From a checkpoint of a small transformer trained on Wikipedia.
Size: MLP 1280 squared ReLU, vocabulary 22710.
Architecture: RMSNorm before each block, rotary positions, no biases in attention or MLP, tied embeddings, normalized queries and keys, hashed n-gram embeddings, an embedding shortcut, capped logits.
Training: a variant of Adam for these matrices, 3711 steps.
Each number is 500 + 25 x the weight over its row's rms, rounded and kept within 0 to 999. Layers, rows and columns count from 0. Numbers have three digits each. The size before them is the row's rms in percent of the matrix's.

# layer 8 attention query, 320x320, rms 0.0617, rows 0-102, columns 200-239
089:496522511467474472516507520485566532532444456483517411469501469529502534514493505488506498484479538491472493469503506527
086:529513510521497513529497499541520491551451467540483468454506512502521516510462487465501514490515509478437516496436501529
095:474439478478503532480530490451515510496522479508544470490506518493470490522438483491484470483506451453519476476450493503
102:480479500449495463481505516515552492478542488503504479528471532474484482506514487519476477536459454503496486532483505501
097:507502498484495489515495500502461475501483501476496512490493493521490529457504543515523490526486497492480528492586476482
079:517515457536461512505494499487458462488491498498477532487516475516529494539543516478526514520527524502513475501531529474
094:491474525488528435473465521502507439483507495492511508527466556493450491500490486493485434492451465484483475470495495510
099:491496548514501509519507504553482537492516490526534510488486514500505491516481515547454530515485518472521519497415491498
105:501533508537479535547507510512533530555515488504469489474521494467526500476481471486494544489517518480501498501432488531
104:493498514522524484543520480531470511488527552492458501495533490497509498528517501476451523503486484504482543507440484500
095:455495504480473492523486537499502537508489437506531500537476504501512451521463504551506518498491485522522506476476489495
094:472507486512499490495521527499433545485496502507526521503530523514492478577463510486499503487501500492498533486419476463
120:502456519535522481502503493539448503511484520480462517530527517525494500568519502471490512493487502518487541492483506482
107:507523508475490460527515485514502453523549584486478540475487530527454505489526523458468503497487462491548524516539478491
097:520517479468515531540515484492529523473487488498548465487429481532529495485488487550515551483512526473512448492490519532
100:508502566485538510494499518532521529507509502487495471499559490528461499517481510501485485485509468534475453532534506567
099:507504415504481521477498542457463480512462483544499490489510512505485473470513506499526524480465494478519496461543460497
103:496487492513527474501514474536497502469507554489518473508526501497464492515483503483477506470495462487495548502482488555
090:529561515490459502522486483545587478506490462522489471534466479448509532498508524564491488502498484474491454491465551536
108:498464491511537487491504522508462486521504528519495526494520537487491464534524509499508542467485498513470546503517521517
097:500471575543501497469469487516496525541452522496483521518561505516541525489534504480498520514483529551454523495540489494
087:496509498519464501484452498480525518504514524452498498532476525508510518489516466506522508496518463487515515489495478500
097:552495532524514504463475503462508518526437430497463475521523537519519484455509491486493444522481511522511471507528469513
095:511551571512506505522500499522526468517532529508545496533527510473486478502479529516495521494519512506488510450493494522
099:501538469467452522511504502476547489521529516510508501461459480461490502448484483508492495513534530480540476507495492506
100:498524507501490506528490483446464520505505484528498531505470497482537475519516494495501477522532555532513526509521512462
096:478539503506496513503480489459447482488474521487548501526503527555451452480513520515507476478486500491515519481521473487
100:517508531481512454505521473533525499473537498450466504540533540493476517523464490496473486483500484464508476508473475514
093:518498489459440504521512503504530488489506512502458505473481484437493552525462530539510481506512486450516477481483530494
115:515541511507496497527484552448511513494479463520471492466492472468539502463506490510518488513516539504504495512495479478
097:484530512479447512518481510476514531515518489511488574488459462503535481490509468502499490553527518496486499576508524469
093:494523419440517548492528538449489495450522477505528524457466446487509477503484505522537489502536530481517448502528509494
094:530516512540536538525505455490479506489473527493461505487528512526497464503489493460516510484520481513493495475492515523
096:530485511528539507489506449505465488496494520506503561472516521538524540510523501484473508505523494506509488485539477513
089:542471458474478525498547461481517526493511523487531478492508528472502511494498454468502514500511494527505522501488484517
101:534494517498499514521507472534492493527455498486522455456521545500479513539490499476453516490495514472532487501435488548
092:449505503491527484474503516484522474484524480497544513511445483505452488493468496499502466494523466449534507473492481501
105:497440497456501457493484486511508467513514486484509484547492543504493485526468510502481428519458486504499476509553490488
098:470464514505531523473499499491452518467491472541528492481501489528461499554493512507484477502493507479533509508459474485
096:497540480551459539532514505444508530518493490498473478492510438514557515479518505516539531520515539492532520491505497490
108:552526498513509502498493493488500464503505554479461494486496513469499487486528500458511490521531505532482515513531498498
089:551547483466494509473528448510489502486495524496485453468504471445473530459544505510482518490520482477484493554534523543
114:492519539525518521554501505524496511531513491493476481482577517498534505511486479492486537502495494487479500516434488523
109:510491474506512514516483520457523519559508518514460481468557487505519502497494465479468522497514505454515513505510467498
108:487506519514481518519520452521500509521501498529498494493549469517476536514530494513489493482480504467466500529510494513
087:512485505489502513485513496480466490497495505498539547498468517471519482492478540535538532488511494454511466511542501512
123:499489513556538495500496495477447549544447481526504508508501519523531480507494457516509525494470530535461510468479485500
099:509517545472502508510507516502547476508536503510465533473474463469480541497503520483523491522552491494463458481497539456
093:500514537528532452474488559496500462541512504498449470500528482500507501490521484477489500464531435501484477458505483527
096:500514462458506493498474512455525523490491474513504470457504443464512494463447511547518491484495519493540488512551475507
118:502476518484524499476491479542486498512458511475505481538547521511498488522527517513501494460469476526448525488524499565
090:448531491503480501523492521476462495494492466524487526521463485550474484470525545497547500518510511491518503477542498432
094:526501476509526517447496486526479491469509465537501503517492498506526494499551505515514450493493475502472486481502508546
103:492484545517533455502512467535464494531459506500463503517533539528493493524504514481501513505465516532457534479493497522
111:477467504516511481460485498532458507475492530457511490522567520486493483551508524495495499476483482517456559507511509503
097:483520484476462504510465512451509491488474463487491524499501498502529484500491506518487470507537506443561449514498488494
089:490498525460523531527498468495496505495486486472532443525546507491493505526478507524509500461508518548462483474533495485
101:500498498514529503496502492516468495459526573457524516458505514508460517560483544460469480513534459511528545480470481488
094:522499561490547530527507522531498495501515546538473485501503482492519506495513500498514483474509525530430491459487545507
101:509469496470518524482460475504452499491453533499511466491552488488536489514518531528507508500476510522531525470602470500
107:502486519498468469508498509486513482527527510494448541524483546495479541500515475490466487503507469456541472503460483487
098:496472491490554503516469456500470516518452534482508444577532502550512468502503498518489516446509529502514502476544470514
095:491497467462465510538540516493544519438491479481506458495491481490477508512451497489517506477503487467482424540483488520
097:495456435489516517480532448532474509462506523468537485538546511492485449517479521534503506503466523487529494463516472512
087:484508509457463516486509534483572475507506541489486443551539481524502477473484523557492515496473473487527482534503514531
107:516503537528467491513492502519480523514466482532489565496527521486525465513515497515537506523503548516484497474505476516
106:462461515512497495538522535495515473484539515502483490592496500526501506460439475506474503503468453436510517540488508518
096:523525503514473497511475483487510520513468497481507508441531507516515451529550488505521529509515555553473467504465488536
095:488497479486560469529536530511532493513507518488500467516472497506497513481438535508494507456496478493492529497448475484
112:449494501513523488509541520505520490481513513518528503577508526496518497481463484540474505491483446467512506484470495503
100:465519507501527527523515533509501474508512522515501518530506481523485453471462487505516475504471448475490505492462518505
102:500498498515526532532532503509497533527479539490511529426564520490516488534467479468521523493514532514507489484466481514
103:484519484470477491463463476513517474453525502502527507508463486498525464478499508488496498512508513477497487506542549514
129:501497498496509499462487475511508475484510509502500501497543527489527492484546508488516509517479532525474486546576519452
112:477473440508478516489510493487483478483513522498528512502490484543491483532479497486488493516534499515526549466489466470
108:499519518463528437503495497522526468454533483482459473515453498447497512482528482494468494498466489489490492587505515519
113:452461482469508499473492475508469508510546489476495502512505482499501462476472500539503543479484457514517579475522464470
088:493501505531475488505492550444491507528481472521519496492497518558503537523527493474499481540546474488491500449447504501
091:518492488498475493543502496490509507454484507458490521478462499477485524513509499515477511457524511483509496505449541536
108:481514476513542481505478509524527489511482495449504452482548468514494473497478543549537532503485484488469474532564522472
095:476489535510469547448483515517455495517500513482531539499509503535498479487515486491506495501479489532537469440532481509
098:519547486504536502561518514525531530505535512488489503479536442447478452467488496470532534439491476511471522537483474535
100:512484455477506474498491526452490492490463447525518511538485553536514518516484510516514477480483492458543489485521502535
082:489487481494508503520512482507496469507486474541476510499479483467486538515496497535479535508465481456498481546460523479
097:490486500485552501490476487533465481519470491492529471501464543505511465550523563523508495550505510502511468452572481468
100:462465513501490471502472510488456509535504486527482511527478535521496551509469487512489503568492515453530495444507475494
094:503521505512454493555505496494517535494499500512522460525462494499530526436496547567525514460471454497511481525512530505
093:488493502489529442454495487487493517494478449502474450483494492505477503486460475516476510522461483531471479552517507492
086:459500542506552549508527461502463492508487484479445506530533496523537501510497552535528477502526464520446537499549521502
110:483465460506508511487514501520512489504524543490485532483529454501485486477482519449514514510508515497507538450481475480
119:473506496495488514531469481493538503510526510508482515468507472473527522455467532483516543515525504521481519527499485480
082:473469481486514500471493536475485486512515497507478507488486513525496554481518484425503470506494479508524510477509487513
087:505501483476505485502493483505526493479538496500468510493518471481505530457487517480481526505459465475501555527476490495
082:499464506505477520556501455516539511501483479489468553486488472468482527491499467545461499493475488487499498531476509512
090:498520495513504490443504507507451483506534504502501469480498466537479536497541552496484508517504490519492440517476500471
102:437469477496522472459487521485499480523547508532506525528512518507497503492489484480487503501500460513518549512548481472
082:489512489508505446531542459518486494497491557462528411520453506535466572517511480504470453523501429508492487502539525518
098:501500534499478514465473540520477463485542474530476552559478465505513526482472501526489477482479451478517529506503543499
092:479526474502529465454552510500504487465495526480529423523492525502501529485509540554465480503497464504500498524487555460
095:523499527512473496499486503486488504499471460512469553532482507483476484502523530515487477513539489506491481527531509527
099:533530474505534506519513482488482541510471492486512465469565517460511449541526474482487530531482516499491497532488439520
092:536526517498535522526520496492500528527492462494549474455535513493514482554538486541492547464477505522471492501473486493
093:496495518514547485541511497497520507531539464524460471516536501447516476538473498542486524488460501496479504521474477492
# layer 8 attention key, 320x320, rms 0.0608, rows 0-102, columns 200-239
089:509516498509491492474502504484491491495530507493486503537482546492563507476496516529456526520500497486518507523537501452
099:446518498516483513477506506456486474493539515506497530488507508488489500484493485511499532490450548498536495481537501467
089:521522490502461499495480529506490487467509524484491496488524491487462511484563507522534509522508545509476531527521518505
088:484470507462494471487526505483510499504554498483521504522505540443507529514490481460473506516466511504498519488523486472
085:534494500493514461480530495500484525484495492489525498525507522423500500534512535484453513507520467505486523506479501492
070:532494523456521493463478508493530496530519489462530501492525481510537494527440500490511492491482475450514497464442519487
088:512498466503501469471506495525461470474534517535534490509498553452498500518505528487449520483486489533478515489535518510
099:474486465526527557471477473458467493546459499529470506477520477549505476492520478507549509493509540505505499493516502480
092:494498474520522537510469511458509530526490500492486523500510468546504535490480471533538521495526507463509530505485513472
103:478522496492492510501492468450510516498479461521514487517483477507525501467506474511555487502516531502506469456504516498
131:505477445514520522510504517459526524485478459519512519471507464521507514468482479471579528494529520493515502488491475477
114:495506460516496538501487505472507523513461454519478499502509457512526472457513472507583520510522550482518500509459490485
123:491535493500500507501490487514504494473503448504504490508484484494531467450514507448546484533537519468516513522513487456
118:500528539454471505503508467523488493479500507502504495507473542463479512487516530529451458453477487518495485513539523518
111:521482525560501540490489529477493535485468487532499505456498469508548461488474516516494541531518486518469524479454509485
112:523520485488515485525490502490497476508520514487464529466489528499504541525496489472461471475514464502478511478461511539
097:484530437487477504518502512458529542475483457484541516510498488484503510519478477506464476529497518448563528533483505547
097:562495535476480489513513461499525511485477486488461434496500539461486493495515518511493490506456470509487454531471502500
095:499448507503526522515523493555473482510491494518511502490501489500518466539497521509505551508479488527489548494471506465
108:489519496472497506513498462448518479473511470483485504497495511503465529467500498490482435548498508454499515508532491496
106:465548493512537483516453503529515457517508506484487505487496495503495507460505494452520473507522500509480504553503456445
093:486499530506525495499530484548518468496480492501464497494489506506470502510493503489493517525458526522467514476480493459
100:486548480519495439536485540525489455505499480488525536522502492515495495507479498485539500521514510486529533498475525480
099:457472523482503532508515450563486518487501494488470487468527507540478492484540484506508513491433479523469510520466514505
106:525476494528477526504485504498471531511501498527530535496487450480541470523494499474515547467529491507505552475481494475
094:531521479505442494487496498487496496483496486540553516496524526523538511463503468473523524521537503483525498501467502490
098:454504491453491509526506504494494523479484517452461457487483487544499526514489526523510450526480518503551521505512493521
094:528478497487467513496499460511477483519461469535463504514475521489475505540491537510514473478463489503526477525510502499
093:520486514526497535507501527554505511494487525486505518498473500501504473519534516507488479503511459526514527512478481495
112:520501444492475480475485501474492486536477491497504508516506478508533473519461475493517498515525508509553523485478519489
103:514502465486512519512502522474524497553498548496492503525537465471464538490497520503515552446528524523496533499524441451
119:521493468509505527512493525492518557525470490490523499502511488463546489543479516494484514500512495505517503481460484529
098:489546495502473509514479496444462528544478504507492504484474504508512507459505527507524517521520516515500493425528513507
092:495545451497496502471523509476453523463524514499483489495492468515483461436506475496533497480521512479532472468507497492
089:502473515508507506530490517517514497520498485498417487523437478551489528514503513534546473490481488478499461486464492532
086:475476470527457499506477514464447451444532504542483528514492495511478457473512479496512529486502516529495513500513490511
092:542520519503485513551515518539518521486504522503505505474504537487491505456551528545483461509485522578519523536533528548
095:539481539479505459466518513505493506491509516515555504519480524425493515522512533483436511506517466497512528502476495529
088:458514487513498524499485489500496477480476514479500486513510498543488484501528508558544480514494531526498466475517505538
081:490493513481530542518498500509532525534468482460516499507513503543474543488475476504547477514526516448515506464489523477
104:522500517474479452475521479508491490489536518468531480507507531491479525522475505525439493470492488509486515509475534503
107:517525522472464488510529504515479476499505540485502491498523529476458517535499507517427487482451502520510540540509537488
083:440491481532505512506484486445504510515501479512498499493495462522474519489515476489544494500547551458507504465511472466
091:468498478514449428469483470473506484486492462490505449496505504512517542492505476492529462531508537474530500521561496496
098:484503500516532496539517492526495501510498539465493467477504532479460528520524455460468512521487502539520508569493500493
106:528505483490496503542487516522528527510456497487478499473494494474479518472483499515505484485518482514505540555452513535
103:493515468556502544490483512473494512514497476534511539509526475533500498481494482466550507527540534459497517500503478473
101:498462511484511513515498499551488490510537534491497494508495540516517478510503545526476516508469455533475468493510499502
099:452518501498509465509484499518492498459529500510497475504495500527506547473473481514523485466456483495487517512521505478
107:552502431486474471492508523427505527531482493510496499487503518466533512512488468498459470511518478492494482527455514525
099:473523499536559497482507517484504496476494469479471500456513485463499523447508476467507476519500512518505531536517505489
101:460489491491499531512514496504511525486515507483529525500519476532547516492481465549481495507461509489537522493505505504
105:477499517462496502515529511522552503445491490476499477488532510530487506499487508525531516462467523510545528521499500481
102:503527478490476486492514492463473468487506487528481531516481526515452512481515506482521480530494503470504500513520526478
109:508534510479529489526496499494515470513502470485428493504492485477464518504491481474523457521480544489509504497479508515
093:472485478490519482485509518525503519496494499457534486527517494450485480499458462519491515521508503505522531489452491479
094:502477430534492499527510523532484507488513537542462472496504497545545508488530483478534482513513463499514488533461498590
096:507487501499492499477513459499489517518485531516468445501469483491534454486533544544518502502473473518523463486501493525
106:415494499537495497418496477498488484471522506518491518496511541513524466468522484492456497508479490495503515490529502475
106:505513473503494478498508507467540493472479463505459502493496486459557517447529445462505422528529497501511496543463519522
096:525498519488503526522494493571477484502485512511521500512463508482454495517492553501503513493508486508509513506535502499
097:507533486515458480482511508485489480467467462494463497488504531495496516460489468454489478531529499486498508547508506508
111:510485511518498493520507531522497520529491508509529512516504513452499472552501497507476538503529489496473463498455480552
091:501490490535509508471539493461500521515458476533516530518496503467455488497509499492493506519487484481508477547489503521
080:506448531506474491498513483454468511467510458550465510549466555476515523450521501511469476499502479498509522536529517454
091:503496449481552514476502510502495496510539521566525498440499495495492496551499503490479501502493515543485481470542502481
094:505541503500508508497506430490492511516513490473489480508434476505530536467528510488486486527509528487489455550482498516
081:502471446467494520517461504539481515529485508513494503454506483508522508530452507494538489492471548506462492447553471497
073:492442518476472491480496479537492491460525496531507543508500504496554493482527522520514480514478487511501548488492516469
078:505482513522520479469464533524501512493529509491484449421516488490506499496461523469524482568488497501459528523503511519
082:518505514495489476475525506486509487484528483504515481450479496490518539496538496521486461523492487508510507517496491511
086:491503481499510587530451513533452495557477491512476499491526473485493485531511493504556519474455543507525491528544502483
094:515507547526481442467561497470500500434527510507538478503502457472515553458528496499456489521493429493487490528481526452
095:544513496526495453481549486488477508441510508482557506529486472461509521431551511481457505523501470491488512513477517510
106:471477504505499515474469502524512473526518482499533504489483509509509508515479525484520465576537536516520436476521496528
110:498468514496514444497523503495526480476527525495517512481499499478464495512515486505437499497466499540488503512529482495
104:439498520536497544492464543482520504531530524509440554495546523515450494470477501515507528487441482494485529518558496510
112:477502485493537499447451462476472533525488450490494507518479501504529511526461477501508493539517536468528450470515515511
097:492492507526539458485516486515506521500505487506488496508499500511480546515518506536465516509506512544454501487505486536
121:546495505463468512500510494567533485473500488477492469504527511480464485437511481519512508511438533501476496514501546529
118:509478510498507512553502512496518523518465497474522477512490480503526486479465533501521539461530504457516542471464466515
104:532499500520470514569521450525533507519480480511495505535498461480523470467511464446505567514532492476476522475425494490
099:514526484447459496507499528491489492488475496482560491517475534502460520469504520493476483484495471501547498487531516548
096:523505489498502460483513514493475505490501519444495548476486478497526523503523499504455484566498503523508480483519476536
114:491494525502507541492533505496512508466501531513504495457515500518498503492522513539481466485431531521482504506560481503
097:467503503492515502490563510454538486535528522480435527505468498510482562525479516473475474505516479506474484499504467490
095:547520493492459492532491500439474498490504533538463519512494529539496489504515534528474495476492502514550524504508488511
140:504491473487485519497445515493488471501530528536456519459519548510449485497469525478507467489464525517504489512545533502
108:480541494517475516488537489528503488452510468507455509509539483514502474477532479522494518476500505478462519536491475441
119:504474499523470494505506479525518507525471488479516487513507461474504529509479480463476525528521497461454495502447508528
095:478526481516454521560504521525544504520522480535463506552535500451514513492482509494506478480527499454439494512470497464
095:506454485479495478471507478473475510533481480502501509501457491505493497508467477508476489522567514510521455450515511497
086:486449531505483506499527470510499523507480468508477536527513457477509499530529522520515538486486492500417543520512500506
095:542485515501502474528544504528509486521494492451511505469533463510503484516524524523471573504563473486472496490507495522
101:499450484453494523485478429480468491517502471482513527526484549466566470497503475512473480530469537511507471488514545530
097:450491509474516491473502521469479491497497502465486514520523500509465481461482484514537515508467509469494500524567477513
093:514491450480475521484454457473518515500520472515485532568495565493553506480471443516536497485502520476514475469509492532
089:510527528515502527560527484519504509503485495487521452489471467489476503450517497470474484525529505491482503499439507509
094:441506483531516489529487538493525522509490449463479493466531475523473560495468482483538488519508502487467438461487481575
073:490493484493473488499510506446524479509485516449477482527469459529480513518496439507470513493530494495505456472510515497
090:473489490489502525533435485546462486500514506540479544492504481487518486525494511513503486469450527484498518456538500465
103:499467469468508537518467524509486509492513489522485525502530521506518428520492496507557490459457521511529513447520481495
101:453443444483531503505483469504555495511499465498541518486525494508517465542456463523538506539470542503496460455510502495
# layer 8 attention value, 320x320, rms 0.0539, rows 0-63, columns 200-239
083:514493470506492515509443496464479494504503503532453538467492482485518486511533489511515489476466449520463501520525529437
087:499470508477527512556486499520515494501458504489518528460480470474525493505494496528523493544464488516516478520530471540
096:499512538492480524498502519429505526526489504484525553504496493530542481549498471505488501484512508457475489490489483550
084:501496514480519531554489512529502518506516528478437520457498440514461469473512462495531509476462500507517506507529506465
083:556504471514495491469529475502464480530527530495512520497486494481522474540509532441488483522548470489485500511479508483
085:468521541484472473458512519489536491518487498500561487529550523490494475534520522530514518516498531533539453475507486467
090:517482498468516488490519480451506522510472533498526510500463518530494489506481489499486477482477446488514473488493479512
090:493464436517473499453533455521481490496522531506482463521542541498488498491510524442504488504513503507484484502473477527
089:466470512490488501460494465508514493520507511519502466509546477519475519518460441470505538494469523484489528524470513479
102:521483440531479498514541510544514483452508492508497474511497517473503491459507512449534511538525519517533533540485551487
086:520465507485513508441455519481517482484485471502523519488513524538470511521512518509479485522506509500491481448506443523
096:500450482520497517519483533460519523501518463500509574461485489500500485515509497468482483523509496499511477517523523500
092:486472481510456494477488472498493496491513517529517448569520515479484492476502507485517483511486480512508499492488521456
083:484493532485470506486539549487537506492525519478532503536480467500468473465502463522485521507481491505584479481501541516
095:480517492445503489482438485506534498518487511478522453521475494543527460538517477542461519486536505494478504504499482512
088:495520507518500472469441459500509489513490517511509459503538424524500464548503486523484528502498513513464514527471542409
092:487483507517477498499498479460459514513483525498484497551537479493491492489480458476520504520531495482500520464486514530
079:497501493482461488512493556468509511493522509465479481493466450478485459461502446497470494496473491471518444513522540480
083:483545523490495488480497505517504480501506487500481519478528455482515472555495497522505530485480515515498497541494473521
080:508488487492524465506485475545496485496503500539501448565529561471512501519500528521538491522518475504470574477492512468
099:512477512509462503492518469545440481520510502518516456503506518519512545512510538472506491499526457536498496468510512430
090:497518518487485510521471503512510510477491485487527504483528496526461471499478495526499510524471482494562496504499489505
077:493485522512478498477487474487493513449524544497530503532486459472499512478504493493476504477531467510495513517491535475
083:494504474500538498519510519465494511500545553506482487433507483525503461514531488430497491491528537496488528511507516458
087:510550520475494474509491505550531462453479477501502492436481490495496527457517499538488539480502507509507499496491446515
081:470497492499517519446469434516508505457493512505500495493513481517503495488490509509497499472522472514438519541470514534
088:500507478496544479537520480515545470508503494483447489483478504474517526501482519512493509490492516525512483561472482545
074:509493502481537550528475480478514524480519561479473526474508477514503494507531475493485495464504513478509545542493509482
090:506464494522489469472471498539492457498504428523485453476488497498485542498469504489514507496472529492500508506501526460
090:515504493485523469458470489599502471490504471525440417520484514483495521505497552524516494467521495486443542500495483492
090:506485479514509505517493507506474499492515492520476486536507541449534491468475522453529486530513486509518503491502519494
086:524512480501485500495496490461518502508496509514527493509485501511495496528515493499499493502484532511499466479507478487
095:507477489546496468488488503550516470481523476578508452526532514467513485499513496479547508513517509513514541522497553453
100:513498460497507470481497478484497491515507498523530480470520554506475556520521520414479512523507507504507516506486459483
085:504507522516470524472475525446534514502481490495483564481517458553493479538540467510469515516519525545452481494524503492
096:482527491497531486505470539525495504475508530485508440500516480460537485465518487531500516516495468464501481542487440519
076:516500493492487509511483499518487538519512523497445513472500448520513469497539466481496498494511471513490513509514523480
091:494495501504477480515510534494501496468525478492477509506478481422515527425497517476488480508485489488504507510498529517
097:487498497516457488495486510533514504492503504511463492517519464489496496503512506538550504475473493510470471523507508449
091:515480457502516471480506498542542472487531494477479462508498488475501483507462493529492504510473500471515479524512492518
101:498482449516460477494536479501509481517522549467485474522527523504474495488497541444524492506499507501490490491484496496
085:474494476479441498443494512494507498464475517462541472543521513492485539487493520511514505492484488503516476530536512522
098:485528521487481490452475506541504461486499490490499453516505518498491534483542502519488493476488471510481502544513463491
091:512508570510478496514509510508481489521510517522472516444544464473508538484492493486502537483487492501510514510512481488
091:478481466540480501502510506487506492509540540489510483530523496473527478465455544456501500522483516470501530517478526535
095:533499454503496497490553505483530508473523487477485500534488543465489505467529547478502488532498498507508463479507522483
092:479513510506527492510492551479479530525475457521546502478488523510508500548476480503480491527513500504488509488511472516
081:499490534514500514476500527473476542481511493438510516482526429537479475477540457494516507489509488524487459492536504520
104:495500524444516476515514505510501516527522474515458503503511530462502503486486500502500498510475483482545456471517475510
071:507513499485540528529498504479523482498493503529470533487462504507496499494519488504477506466497500504465529542507489508
085:478510491495488507460513504477507518489471470488551499559503520494462523534497499540486491494518507539491457466507534527
087:512461460483504513509527454458505510489478541456528522505459511518524512505480496507471488501514498461505487470467458575
085:483524542483442519466486508466483518501493514471544504512509456489482526470528462524496510445492490484483546492506514488
084:482509485455483499495479446537526466504502529503484451545513505485524513505502511538497504496491465489505469501489463498
107:541510522505557504536513499508489500507501452519487528415469478512512510495508501496498496490522477498508518521502484470
083:506525460510486497503474517518501463529510483509459513485493517476531474471484526527506498528499487496503498539499500476
081:505478475481513510504484522497546502466488472484528485474449440518477499504522529516490475494476493493495457492546508484
096:480492480545457519508535476434500511526512522471511545518535515527488476505475544487507487518506521475482479462473522569
098:465505559510488522553555471479476521508480479524516574460481509488493521488502511479486481513536493541489529506490512533
093:549474510488525504550521501517489491477483468536516526479417564479534532511513538433520498479524477517457536461479521533
089:516503476525507492493524452514513511518476478507473521468507508528473523521521503508529498475480523534498457519484488553
081:459455556464518476493489493552522501482515480479520433490519526468505510466448520501517527490455520477503513519499489459
079:504493533494573485541490511529465513482505430530501478514490501501509507518494522526512490471512521478525498517515529469
077:561450452494468510487486521473523488475513517528424505507447475491467449519521468481493505479501468525481498486500520493
# layer 8 attention output (transposed), 320x320, rms 0.0439, rows 0-63, columns 200-239
081:548500491479566474483445489505482505493505512508491493484512512518538508514495507481463485496521488514474549518538484506
087:491484495470525504515478504457492519479506489498521446467486452481471534457481517510464502521514495499470472496493552515
096:529468499513510529488510502474491491494476471483511493482534481529471500501510487535501460520473538496506490464480511546
087:519524530489506465523506504566462463492495518447452513503461515484482470558492501492474467503465477489539497534513482531
087:522450469485533508559497516442523509487518480512479517493486530520524542477474546471476497506513515499513508508515508463
085:496508490506473536481461484482542515513496488522525465475493450482489519486477503532532521518522524511483506522484546478
090:461497470533469462562496492495489500549551536487468489494482470535463484497474482489490505526505485459496493511446500446
093:502508460517460483535538498433508482494532485530498522471445516528544533481512505506489528503485524478546477502485472466
090:475511511518508512500521516524492513485522538510486546463550479494488473551476511476490483476500478539523519506491490529
100:477517481540519470525493525523527473476539513525499526453460497433501493480453515486500540520494506516534479539469460534
088:494524496474497533496488491458509516501487455519533435516512446488502543473497506533506513495529521486503478473501518485
098:554495479477512546463507469508496503476500462519574450448499521471524534488515515477525487503472510510517469496585491546
096:501524472542491489534489496504521531524522515522485527480445493492499496486469497475491502520535486508507526525499500422
084:526512491509461486518517481539491476504485532466509518486434532515480460578492497494482453537533483495564490478540477518
098:516470484500482496477530498517475531513479530459513521519508525538512483537521464516524476482501504495489526488549466469
087:511504510523527457506519502543494497520539548478493536489545540544507463562485487471500459507492500511511553519511474508
092:469501528572462475536521532485541506489518520512499522465470504521519474489485481519507533502518522497510532489480510470
078:531496515483497508519535484522457507478497511501497496450439481478509508531500473494491469521500506497569493489528465543
084:513482505465506525538511533514516484501520484500459480468521495483470521521472473556505496485447543452518502512455506541
080:478497492551541478501463515514516504501517484514471535508523459471491485468477528479539515487511520531471511543456553422
100:519505491524493476500459494480494492498478497497491524540471501525526484474504533462510478538559479503483532497509513428
087:482503519465546520490504497474514539467499495506516443501502427481499492484446494490497493507536481509476463537459543508
084:498489501514508491462500497576476522504500530480504550515521535515477486545487507457510489505535448522471538493566470457
082:493520526500452434475487504532486423551514469485488527512491527505522465553493495505501501497503508499570505496559451477
086:467489493454487492574524521510524512502553505506456485531461446442501545490519476515472525472459526469508501519451487530
081:466474470465518495523505506543514534489516520486466541507536511501483524495479517481456509453479460535479534482475438506
086:462514469455507497530508544494544487462538517503467496483542494486464508454476488535530531461431535488477478530470507531
081:499500532508516482448491496532483471492492523471491528526550515523499451542489508488527460475486478501480505522536479501
090:511556474487492507534489516553503561536541522518508513480492489463509523464470465478471535471471482494536526493483442528
092:489550490476502469531466526526507512504499506486473548558510511479531503445494495504519535449466497505489531515495487463
092:517525478522516498511488506519501465505503473525466519465451502501498494488457494495536540527492507500502499549489507453
085:517507472518476524523478501464524488514481475502541489474476519553511507500517488543491495529518546491547499456560514520
096:522525496534538473489480522546515485493507501482476518497488493430508502492481504476530490497478510524512531536495474490
094:485541497496467464522509467443482478524505446514479536527533497473533476477527538475499515474527522522516500467514487469
078:519498506503518519450494484519452491531433507486523467508527532540525497567513510495505463507533492515515521468616456541
093:492501487449492496568536511465520500480536461467491513480482473441515501480505512540497521474480527463543498505452497523
079:532499500503509474485497493545438493523463511468496542509486530525512471563509511488467464523517479510537527483586457500
093:521519470466465477537492508543497469499549476513512534480460541490481503481518484485485513512459510494541500494534467487
098:518494507507529507535511507500528524495532490490473472478465480487501546488458473543465519492482505486495538536439513505
093:482501469436515504588542522459530529464551498517501479447461498482479531452449506511444529494474514478558466507447492538
102:506509472508452481564528518474488458495526493511490549478446540528496503514513514511483519514499525489569487488501470485
087:497518502520478550510474518495532542506493484512527466454482490486463516475494495531491541527537492494490502491529517513
098:526534491460463506470493494479518548513471495467516518514499502480556509473520487502479522485516477504502537500532471486
093:489508547453492487516484514481489501491493484498456495506500500512492501523532495498496477521478496513487528492477514527
092:505503468509471494533524529477517468488518499521513521440474516487466495498470519508504523530459539491526469509454508495
094:524515474486485515538500493490521453479489478530498492509423516470541514477520509510508519495515531473551449489529490504
091:532491513509499500458507481495458503543433488485522482539567487516489472536547482493546466496516506509475480477495504501
076:514514516489470500465506469531453475524465487462512475497491529513500519556517510516493454524525479502517536461612456509
104:492539513503475488478485479497473483510510498514465534490459479505496470460518505514498519530509527483533471500466546481
081:486522506511537478437485500560481478524492518480440509524551506492505475525516487474548481473452488502459509528523476516
087:497467517548500530462491481537478492539485510520535461491500531511484482556499501451526486523555512522490487486533525479
088:425470457512466516556515522470495467506533515527517487469511487529450527470473493509508515505484506485508472485500516488
083:515491533507479502446494466509481519526458497487523527544483519536530507588534483468464433531570467517478554480547514463
081:488513471480522501508515525475514523499490540481493537494433496525488482467543521508471504520521482490464486528484549447
105:496483523477531493507506503508513492478513500485473477528538476468487513491499505502496512468481485475475484508428500517
079:516497493464554490518517500453520522467526504534486495474478495493534500448464505503486551503488517500475482553418527526
079:521516503513510514501489496548467518506474513480528461514498499471502509490509524484503482497517476504522506447574491530
096:467465489529489524493507505469494454492485503534522500479485543538452505477504524513523487548494518506481456489516528496
100:482465519520483484436493491515499458522480514501480483534550529515486488511525511471525475538498480531431461478503526505
088:490522456514478482495454491528491467505537466496496524547558501498468491474518509513540505472445505513477503478534471487
089:469455497490512528498489524476527501511489530507475433494553496490502560483526514500488504495470517497470491493499511557
079:493524520460460516526496523531533488470526479492481504465479452475457482484502470510512509477448519468512461489416522530
083:504514532502548517468486504538503515488487513488483497525557474497482476471475510481525515473488482495474492509456510499
075:511512477506522462524485504526480464476518492481467542477466509514546513503497511486515473498518512506549516496554480511